Weights of a small GPT-style language model, trained from scratch on English Wikipedia.
Size: 9 layers, width 128, 4 heads of 64, MLP 512 GELU, vocabulary 2048, 2.69M parameters.
Architecture: LayerNorm before each block, learned positions, biases on query, key and value, tied embeddings.
Training: a variant of Adam for these matrices, 6392 steps.
Each number is 500 + 40 x the weight over its row's rms, rounded and kept within 0 to 999. Layers, rows and columns count from 0. Numbers have three digits each. The size before them is the row's rms in percent of the matrix's.

# q: layer 3 attention query, 256x128, rms 0.0666, rows 0-24, columns 0-127
# k: layer 3 attention key, 256x128, rms 0.0708, rows 0-23, columns 0-127
q0 070:484539464501533484461484546444550504490522486410499519499516445514515546516543464488508475452532526507506485578565407473346513509475510473542454521500533518432504518456540494568571507526467455533579504511456543504491477526523577506593507543488535492509436544486496433469541507472509532497491511494505527456506511565537455453442554406499475520501522493511507434470504544421532559491514
k0 075:476473406524446558498560493539407439511547561508614520488513484546511458433490510569503557534533496467478414543501471515517478577500522496504474464481438513516527458446527551462491471493588510445450465510465508499498532577421432505449491475508471470514561459494414493476525451494467504543487480452600493521545466542484504537494478500499480476458546443507457494498507503513455533483529
q1 091:531483586494560451435490562410523505512481506526510497512544526509508630522517476463517433464428505504457484449502530505425530527505540436537506462469482465470512514515497486523514545532568558539469521485479538542482517477501501547496534524573461557465419543501542501484508451425535516497508506532449467559466494448534455463476473567504426523467449526475511533475564456467533528613518
k1 098:561497460533485442463534493539487579507518530493476564488510545487490450551500486456562509502504505521449553457516460512520526545491429468529495488481536492508381455444503511487491545485532468639528431472513499497489441479554488519509446573467479397537535450446470482490513545504543491472488498492526521459427493533488508488517515422481516488584509471514520485559482375493549525456476
q2 084:466468486485508445501443495558513537559519486516505515485534510507486492556512451542439459498422520541506519484576459506468500451538562496533510482484447481469524508494465552594461476489518429522523477461533569466484467533554509439539526488496481448520497432458467501597525455553420516498486516526496507560501437468508447574555522603512564450493493543466532537435501460493501524513380
k2 075:529515518438449440423595515568486545552499485488446569505427561547513525539464509501463521468479526490480524460497495433484530477512426537618482477525547510481428455410536507511514521458497468575482461479498491479462508481474493557476484522565513507575471451469452442448501390454555477495461517470495432525530510514468492462472489505445517511513468482548509466490564523451514533502456
q3 066:499552534573469500518525501528473499492449491476473541494429558510493582515500420488488525484422522515413460498477535500511421458460478435518519434473498525488511543478535455574481460561500469500533475441530543511478452473551466444535491487499472540482455432551415514477592573510487508479526478564466504457573468482546563523511469524493551445479461505577482506574516548523470508545558
k3 069:500437507448491556515496477478519471517512470533506455503532470496540482468512528548488508595491514458530425613437542529541475510596430506465552507460507504534532472537575462483504552486557534392504534448476461491586560458426494513472592460479500489386496553456487487559464493515517487466538562459450492554504523545518536520463490509469510508485502528530537458518496562510499506501496
q4 085:504475507556593469433448528497573493456556458564496484522566485463454480557518478506566479529433482490463469506523474446483512565527496542459569500508492420471540534504505500482550565545548550501514557509522542569467548490505560460432537508485427442455428601501553492476515538520519494504502454466458535464512489513566441528457495473523471460521518511436531488484517442483438498520567
k4 099:526501508496486432526514501504475582535463549433504503479518522475502471494492531496509492503517489525494589419505540504491503536475469495543478518505555498456386459455470493473508570465485527657438469503446508486537409505528499519493418542493505527511529457460498525508511514426546470469466536532521482541436476504494497458531509457547455503582478485492512538520494360515572514455489
q5 115:508575462500560469514483473515504575534531535508450450508481513465478478603527453418515424513553513496478582459579500486479569506475528459566460485496494507467472486492467482517561517449493492569547513478504536486462451494589506533556535492456511426442509499503460508574532502538503503533428523471487548508419522541483418535561495476476479536521512547466550554467517446561523548522442
k5 116:531484478519491372466550495543472570536484503473479548502483580527504501507478521491521500471496487543505561431534490499465540557463436479544488479491541523473422449447516513465494525494499491642506445501509480490520462452523481510432441580503494451580524446470486479473498481452543518498496504504491476485466479507485546482504511473531464522597469484517527469486513343481488512419481
q6 116:571486471508500487504433510516515503489525467574520443524511469462498462604530471474486415448527500512423495523514539451500466499508501462501446512425475472481543532572446518472502512462534516435480528546506540540403560504524526513475591479494458493468502569501566536538444568492492505462502503505560451605519499479546463568575464536463463536492497509459488566488471465576485444516503
k6 121:532507558500564391471490516545481608495469507454445475492482550504493537561500511461495472453462506502511610439516493487470543524487465512523482518460527515463412486469504519510501516495498500651510468477514500491533420442570502518496492546474514497501484459500523493524522502516543494482494477530477520506381527530491513458517491460523457493582493511521479515466530341497527497474467
q7 107:489497453547477479509557491507480523517515543542435541467461568575439455448449488494507587470467480449596513474505465510428468550434509457521501493523531562455506461462520533450502462506435480535533442543508499513499449513536462495515444496528543425544529430432466496556515471514500476562565477551499497385528511526470557481488486472526475579519508461454540464509527499452477479445434
k7 116:439501499476431610504501487481497390510497521478568514499493429474525474425491495538461515526513496509524413546471481525559465451519539544491527457538454499561583502524509493488523439527483491345491549486478492485531576532428497504510487461511485534543483524518494487467497480500478515496460491497577515479573489497487505533516484520436532482458488487496493467507496661496480509538521
q8 087:471483488441530493561456530469545544457534501466485461539461506495573551593514472467451428486595541559454523467526529505481506521486532505520463510445513427463533506537431545528537490510543481527449489473574511446483483517552565513510529492501492534415546482512479552552504550570476529471544530508473499530471598501516511465520539493475463524475447496472495599447451416502560545440474
k8 117:530517444549510400472555506506487602528485492473467514470481574535472473506487500466527513472503515532468554413534490466453515520477457504519481485523538521502426463460486491472478555509493497668496471528494469478492441453563478524481476571491483421526497457488471496460498496451566522526490498491463487510422490521434519479470478483540442511572506522511529474499490344491510508474511
q9 079:457471536523481477554519472485523475452525537447464506558506524551501557486484497531469596491549533520475473541503544516575552522509487488536456554484444483483500473514483531542476560461494466473451503504554571521436464543521483559456476437584508519512546440522490559517440561580455494471561471513534470554500490498495515426487487543501559514535509430538392484482426485592499467502434
k9 069:466492493424427541496543488530455541478519494470535458488503476453570491561507499493471469501531538503508424569507587490449482413548496483394562437530453517500542475522466501488502453482481534464516507471529435532537514541516541400615542546470489520428443589502525475520547440479514527513507533469474543524572557462493498560492473538496466465449490532492525511503537486523528450499477
q10 077:459612497466507514498485571509514589458593503430470538461475496445524509550536454503470482545472497534438484505498538524552514481486549446553604451443516487525575561452521460526482488535549514510485470476555544492426497540542469473509479422461490502468464595522509534511499466429493497472545511523476481531533473561476450543502529432497493482527537556516437479440518505543544450519486
k10 069:502411463419497448479518548522432536519448471491485503554502563578483552487467546538498527556533490459531492495446557421474518498506484467511539621539486534450506514491495518444403548462513479562442474540475506443543489493489544518499534590512545465418520476455503514558503419532531424482487524460517483515501519506466555481522513538512502461490466491525526483448468403519534476462498
q11 080:490508461545494474495505434479531506477503491437471508535528521510483554552521494519492443514473503509491504586495482512468537442466497494487469561491469447478503443507473559550502506518499440480484524544504483486479452464438495537538495526549552590517512486547484511442426642576465445439443514479521517460480517438482535525539534538528534481558454422500453473579389514578475521447480
k11 079:534518493421525513540500484542515439475570520511508475510483442459518489530471496546428576479549521522474441505412544464608533514509502525432564494447486538473541509492521481496522506495457576469601555484523436521557467499478476429502494502501508487469470512505498471509521464542504530507523497486437500581533584535530472581499457477528454460414510501488442524464530587460496506579465
q12 085:552478518474508515443488524420491490454522494517551485460574480478489529566549544477529482473470482548375438524520520551537527534527509516476539498471442471537498476494461599515523548475541531454529523555516470543433483510484509490525477535559444498483486572605612492462473507554523486445456499424499461496518520468489484462445499486431519495532483425484483529515529511565555485569532
k12 084:518481445487554420517470489533511586425419460467483459472529450495557488591541507547509494530508496525474606492477570439510473520513492508467503561534509471472454532529483505527472545495493533586530511482496487498482451472542471456525529482505532524441538497492547556514471577507484509494553512593473524520475496482541509501520501434523442435539487483501551581513486372448548515441507
q13 088:507494503544486459435559466482519473511447480525519539462516567497517436497465521516536516501385493413543527495493504474522432544507489495516508527540486573493438503454541478474497584556513491516568502544416480511587502481507452489481501480519527514550454508499453477410516571460519495548428512444526531494520385499483467501519485506581487430531559526512500432534513482409480501505548
k13 109:494498530479475601534450537471536384506532491488546510507507440466499501463516507539498506547477473494487405544469511524549516450534541516503511504473463499501559498504508511528523442498495505319486556473489552513478529525415534469514486455508504546510513509493519474555501452517458492517510469479516491504589484510542456524493501477443558497425484473501492492528493668519464507527519
q14 102:552531547547522437508396491506514504490503433508526461518488447522478499594511473463467475490556450522371548493511519515521489463511484524512480589456515478515488514584464564448507558411568505550504498473495529508455506439556562516443491481440473462486471537500542466482547524540485565490514512417494488531447539501458499498538468539548465504534522489560465556498441446554512449520514
k14 098:509511528492516377486514458515507592474463491461470539491494576515519477545485504479461460469496490544522551423532473499434531532453444478556473547540549509443436478471503526553508497457510456600534469507491533484455419448501495508509430568492511485615514463512477481530477479466545500484444493485489477482426505553474473494514501427518442532530477502523502475509524356493497505493460
q15 090:554535503468489488471479521531464461518538476515476474493495537537496498478512536491503546534497481449482506503447522505560469538507488493452560563473465506502584476555524461399444472551534538420428526596398457518475560517517508467458478447555552482518492542502550482446465522402514449510512521519460479561505487462551530497510462484505576471537494496430535454546548551543484497517611
k15 092:451498611489565572547460513488510459473545468492509435518550417444505531490492511496490459517496522493502517589459521500535497473544562524472532484478447528470532558571495475545504505537530504417458550497526570515541504508469532475525584471460446608413463536552527473545475554553469507459522486561528534503537508488554481525493532503476495422472499520488436549480456573535536507520520
q16 105:493475477532457491485537478475426469581477502549489587499492515510474451389500485474535579463470436503541464501574485481504458490468506467532522497510502599500512494457587500484487453479453515498558476506447471562516496480463447494459456509480522425561535463477445425525541452502505484537514497506515471435499459504528532485479536511427545545466489407522550404460527554443482490471444
k16 122:463472522490469611532501508473487381471523497519515474530504439474534485456479509558474506555487509476519416592462499531540478457550513514482504492482422494520574508525503506533493442511521501332472546518495511493484573548433516509479538417522495533507521527497509513508494497504453516495497494500542496513585486499510488548516475508470535479455489505504494497509459673511479502509521
q17 115:546469531494557462488457495511558579469496481517474452489441525530479498597494455497473440412482530582461529504513532482450485528513492476495459506443511442472484505552461509470499593511588556552501504480508511506473506506596553545517532516530490524447480453478537551539464535562492496489585463546545513540445521527486473494517474533598424508512526539497470592492498429492449484540453
k17 118:552538524526502381447526483539488558530474508479485539489495550503514487527506493438508492462522499516497560407548475488467518513469482485529503486511565542492405465463507505495507508482477478656520450497513506491506437462549504516498457572467498459549494485490466482476531471468562490491464500472474503474433513525445493451517499447496458534578494468502526495515517312493535521493472
q18 108:474468476498494513542582469518476544476468525524480531513481496529491441482455457542549543439468509473610501493562486518503528578508494500465510471577549534486424462393506495515500538507449485525583482532513442503582458516522454526536477495497549470539492385492445468484522503513511485555487480461483509369482494553505516478473523484513447515485508490483559437473567491405507518489448
k18 113:490494490514427589510481500447500362540494506514566527518460450500513478410513507515462535549517470508508428518464476537513458464536539537494508471528474489567562518509500494503513440500478479365489527525475473497493555543424525474522480445534494503542524530507493479482534479491480513557502488510546492493616484454494485543504490498443522523444491468506510503548468671506479489512493
q19 087:506441543474500539480485446530445444512478533519570501405515469462452493491437577516506517553453509463568501517505528450559444490530502493488508532449480487562503506522501490467440527503516544440510466525511474513455592462461459518408536430522487501572534507506573541497446525535463474460557500548509514505552459485580504585542512564499500491449448502511408500506464551558488423493497
k19 104:508518549453504591523472536501531391448523464494494444529517445459526550502518486515475468488471492492516435552459506500525507422529547498477495530491438467498583529563505518501504443484512509351529551469488543513516543522476525478540541453527532610442453544521564521559481518538479520470514492517525501507536518496549480529527490498451537489440501497471441552489474616507531483572496
q20 087:486483457460504536579499521546488509475517452493585475504537430525470423543453515486507548510514468494452466539407494472517503568552547522418576511491542506492552569529518526463476479493509509494507482507538458527523560512539504468473484430483456476468448483546510462523507542480496559525538456506485434471510478522576527580470488479507447492494583571453559481536551525426481527536618
k20 090:472516592514556436468471480519516577517439446467490459482498543533501542502570572468489496526516476533538616468551548472424447545517465530476461464540526465513444500561455501494466561503506528573429500528512469512568458465519528509474520517499468510424518527539514597496501541469540468496517553533491526538452519531492474469492514514564492480557482500496432590486460403531489517486532
q21 077:513564563516513507522498508555451469526527525474475508457481547514512511480407519489504490522524438479424560464481603557544471512516474482479506549481579474525516517450462454476459462469522571513454494420522524494489513482552518546418466434444464555494557494556450494516546580481519464527524513460367457525518503470499548570508506457496459551539492532567445480504523461474475492503553
k21 073:501437495455497456485461496419547423518525465532498525550484539465462471414495514491464532523485471518603415520462451542511500504462524487536544576508461512493516520542529517508563494506519483402518558468459587516508561461412534489557498532468530487544539500467498512489505459472545551463456514454545479530534505476466486524554547485496517439422444544569523448567472524540525501553444
q22 081:539533585523520437517440498440573529503479472464489500473514519489558448530473480542490449492476472575491579432483484521577517514532441485460488592456424475528506531535529499544541560493551573545487526524465505534439467476508539545440541498561428492468490472569544594515464561465483459482505523513498525523495541435479525514483493483523456508455516498452516513497427477561410463520515
k22 077:586494466480457450464518510521508554515546495502511537534521506429445468539525507500498491556522500594520487487518534569489580497502517483588507550498521557476430499453448537533489527454471445582567490502488544502510453476518550487505418544418504473590532461468482448457464416454546480465458449456526487527484490512483451496519446456477416540503487476527509462501476418472545536448478
q23 098:458553431565500518486508488464484427534526478541496520486530508478491543524443456470524460504427514460497482500464503434474498480529519395534457428483423530476528497468485473590492428554440458466540552548527466498531545544495481481528496463547534520526454519503450453566519470431427469507437482467511482526555470468488520577514461512445556449467507506508541508572519562472476575478575
k23 094:501430547475533548501496521552489465499538504507475452515468457502528534473529512545522515582471502466458453596441507474579512510553514529424546460453435485450482484538526470467533522507527521397489482423504448525579538495491510504457590442523529540380505517480556545508501504570512522480600542489496500528498476515568493471482507522496519460506517507502468531473493610530457454509509
q24 103:591483626439525480564516482426488530477472450449483510512452523543570529489506474516494474462501479528443484519441529514559421477519464466446501595431529502481507486567562512545468535484580568513484460452518451520485483450501572542495486517512459512478487487577574547446479489583522496487524498482503435468487489507489533399453470504510539514488483487526457528480463522451479521533514